Weights of a small GPT-style language model, trained from scratch on English Wikipedia.
Size: 3 heads of 32, vocabulary 2048.
Architecture: LayerNorm before each block, learned and rotary positions, biases, untied embeddings, attention and MLP in parallel, capped logits.
Each number is 50 + 15 x the weight over its row's rms, rounded and kept within 0 to 99. Layers, rows and columns count from 0. The size before them is the row's rms in percent of the matrix's.

# layer 10 MLP down, 96x384, rms 0.129, rows 0-14, columns 96-191
100:44 45 54 33 73 37 48 54 60 45 57 33 46 62 72 50 20 51 37 44 76 45 51 34 54 33 56 29 69 60 61 31 54 59 52 61 24 38 37 53 22 21 67 70 44 40 61 42 49 41 50 60 46 43 60 67 48 51 49 36 63 28 37 53 59 39 12 39 76 56 66 72 15 43 39 54 52 49 49 13 83 76 49 40 61 51 73 92 49 43 63 49 55 25 85 55
103:36 37 47 20 52 50 35 41 64 53 42 28 29 45 47 62 35 73 41 52 63 48 67 46 23 52 65 39 37 63 64 43 73 47 74 60 52 46 29 27 59 58 53 24 44 56 49 21 70 42 46 73 44 56 40 28 38 81 36 60 37 32 43 47 51 33 58 37 43 64 31 32 69 70 90 40 48 51 58 46 47 22 53 63 41 49 42 41 57 87 44 56 64 33 36 50
098:70 46 70 51 62 34 36 68 42 46 30 54 70 70 56 40 70 50 59 62 71 51 57 64 50 44 64 58 42 52 60 57 47 42 48 37 48 55 45 54 51 59 51 48 61 11 50 52 41 38 47 58 45 63 82 46 46 38 38 46 75 49 48 54 49 30 47 55 56 59 75 30 44 47 44 46 27 48 82 48 60 70 54 54 52 59 49 34 61 56 53 48 52 23 30 50
106:46 32 36 38 59 62 37 52 76 47 61 18 66 70 44 40 63 59 75 42 40 52 53 63 53 85 31 45 38 38 57 41 66 45 32 83 57 69 35 42 53 28 53 50 31 58 61 72 40 54 32 42 62 25 58 45 25 75 45 52 45 60 50 71 62 51 44 72 27 60 46 24 47 40 63 65 32 81 56 54 58 58 59 57 55 48 54 63 58 65 41 77 51 51 75 59
104:76 60 61 49 52 51 14 56 33 49 55 37 56 48 73 49 41 57 32 52 29 45 39 59 69 25 50 42 71 45 43 64 64 71 49 30 59 57 50 42 49 30 63 43 56 39 46 57 70 63 70 50 43 68 52 44 51 37 64 57 31 57 56 90 26 66 58 70 49 36 33 58 46 57 32 26 91 36 46 36 60 31 53 38 64 62 56 46 53 84 46 34 42 62 71 52
096:50 29 61 70 68 69 51 37 60 39 83 66 52 44 33 48 40 49 64 52 24 47 25 79 56 35 65 49 47 56 60 47 38 59 52 57 39 47 40 53 50 38 80 74 61 66 59 45 46 52 29 37 55 50 46 52 34 22 57 67 53 40 45 84 83 37 60 75 48 56 58 76 49 37 32 49 29 33 19 46 38 47 45 65 63 66 59 28 38 49 64 53 43 43 30 60
096:52 23 60 28 72 59 44 48 60 63 58 40 58 43 37 45 46 57 49 44 94 55 28 46 59 49 55 74 50 58 54 60 30 44 29 46 59 45 45 63 63 55 34 34 52 66 74 18 34 24 57 37 30 55 23 83 53 59 60 70 27 42 48 59 66 66 51 63 23 52 57 44 45 28 70 52 39 43 49 51 48 53 19 41 58 31 43 24 37 19 00 62 78 54 59 74
101:75 61 42 56 50 37 44 30 38 61 26 40 43 22 47 42 50 47 46 60 54 23 48 68 30 61 20 50 67 32 70 77 61 57 50 18 42 28 54 73 70 28 13 66 76 36 59 21 50 59 29 46 45 48 58 47 58 59 62 42 53 37 60 58 68 62 51 53 44 40 58 45 71 37 77 18 41 41 43 24 46 54 37 52 73 36 67 35 56 25 67 54 51 49 50 83
092:52 43 36 59 63 35 55 43 49 09 58 32 44 35 68 73 53 68 46 57 41 50 61 43 42 62 34 67 53 44 40 30 51 35 59 42 60 33 62 46 64 41 63 35 52 63 65 47 65 49 49 57 51 65 62 64 44 70 42 40 66 70 50 69 47 48 58 50 59 66 69 42 43 55 60 69 43 42 39 68 59 43 25 46 49 61 62 99 62 49 45 56 62 46 74 61
102:87 44 64 68 37 69 46 56 59 51 51 59 33 51 43 65 46 46 59 51 45 37 80 35 54 55 46 45 56 61 54 57 47 55 68 64 55 43 87 70 55 62 50 41 64 41 74 48 44 60 50 69 44 58 45 31 46 47 45 40 56 71 44 48 45 37 70 48 55 23 64 46 72 24 59 46 51 60 41 45 46 62 56 58 62 51 55 89 45 62 41 48 55 36 48 55
094:38 23 44 43 44 67 52 55 24 69 30 53 50 41 86 26 66 57 35 78 54 57 58 33 19 40 68 40 40 44 53 35 86 72 36 57 65 23 64 50 65 63 63 35 64 52 35 63 52 52 24 61 56 61 54 47 63 42 45 56 48 24 49 54 57 23 41 28 41 74 51 58 62 61 28 37 50 58 39 51 37 46 37 62 61 43 39 56 68 56 79 50 63 70 41 64
102:26 21 48 50 66 36 53 47 84 33 69 48 24 32 44 55 46 48 50 76 58 67 34 31 57 39 50 46 52 65 60 36 52 55 90 31 37 52 58 61 64 65 33 35 42 54 43 44 57 44 51 37 46 43 43 48 55 67 34 48 37 41 20 34 65 10 44 30 66 51 74 53 62 19 51 64 35 56 33 62 46 55 67 52 40 48 21 78 38 22 47 35 67 56 34 11
091:61 52 51 36 72 37 39 68 43 50 45 38 53 60 60 69 52 67 53 30 72 54 50 31 62 58 69 42 64 30 22 61 66 39 54 34 47 37 37 78 50 45 36 38 42 54 49 56 47 76 43 56 61 56 64 33 58 79 58 14 52 55 62 37 40 58 31 50 56 31 19 66 02 45 70 80 60 69 57 69 38 33 56 56 60 37 45 63 29 55 17 48 44 38 53 44
100:49 51 52 78 59 33 55 51 57 28 41 37 25 23 65 44 69 48 39 72 91 65 49 56 53 50 44 58 92 61 51 43 74 69 52 22 33 19 54 34 40 55 53 51 30 61 58 77 47 49 51 58 66 58 55 40 29 38 61 92 42 56 71 67 61 55 42 79 50 67 82 32 41 49 39 47 41 57 42 62 49 50 44 64 37 42 37 66 47 85 51 10 20 44 61 41
095:53 66 22 46 56 46 67 52 39 54 50 52 54 50 23 35 68 56 51 51 12 43 43 53 43 36 68 56 37 32 38 48 47 52 55 57 38 89 24 46 27 41 46 75 54 60 60 50 60 56 31 39 50 51 36 32 59 66 63 60 65 39 57 49 68 45 27 64 69 47 39 38 47 40 66 79 58 55 79 56 39 44 51 62 55 43 46 36 56 33 35 39 63 06 57 58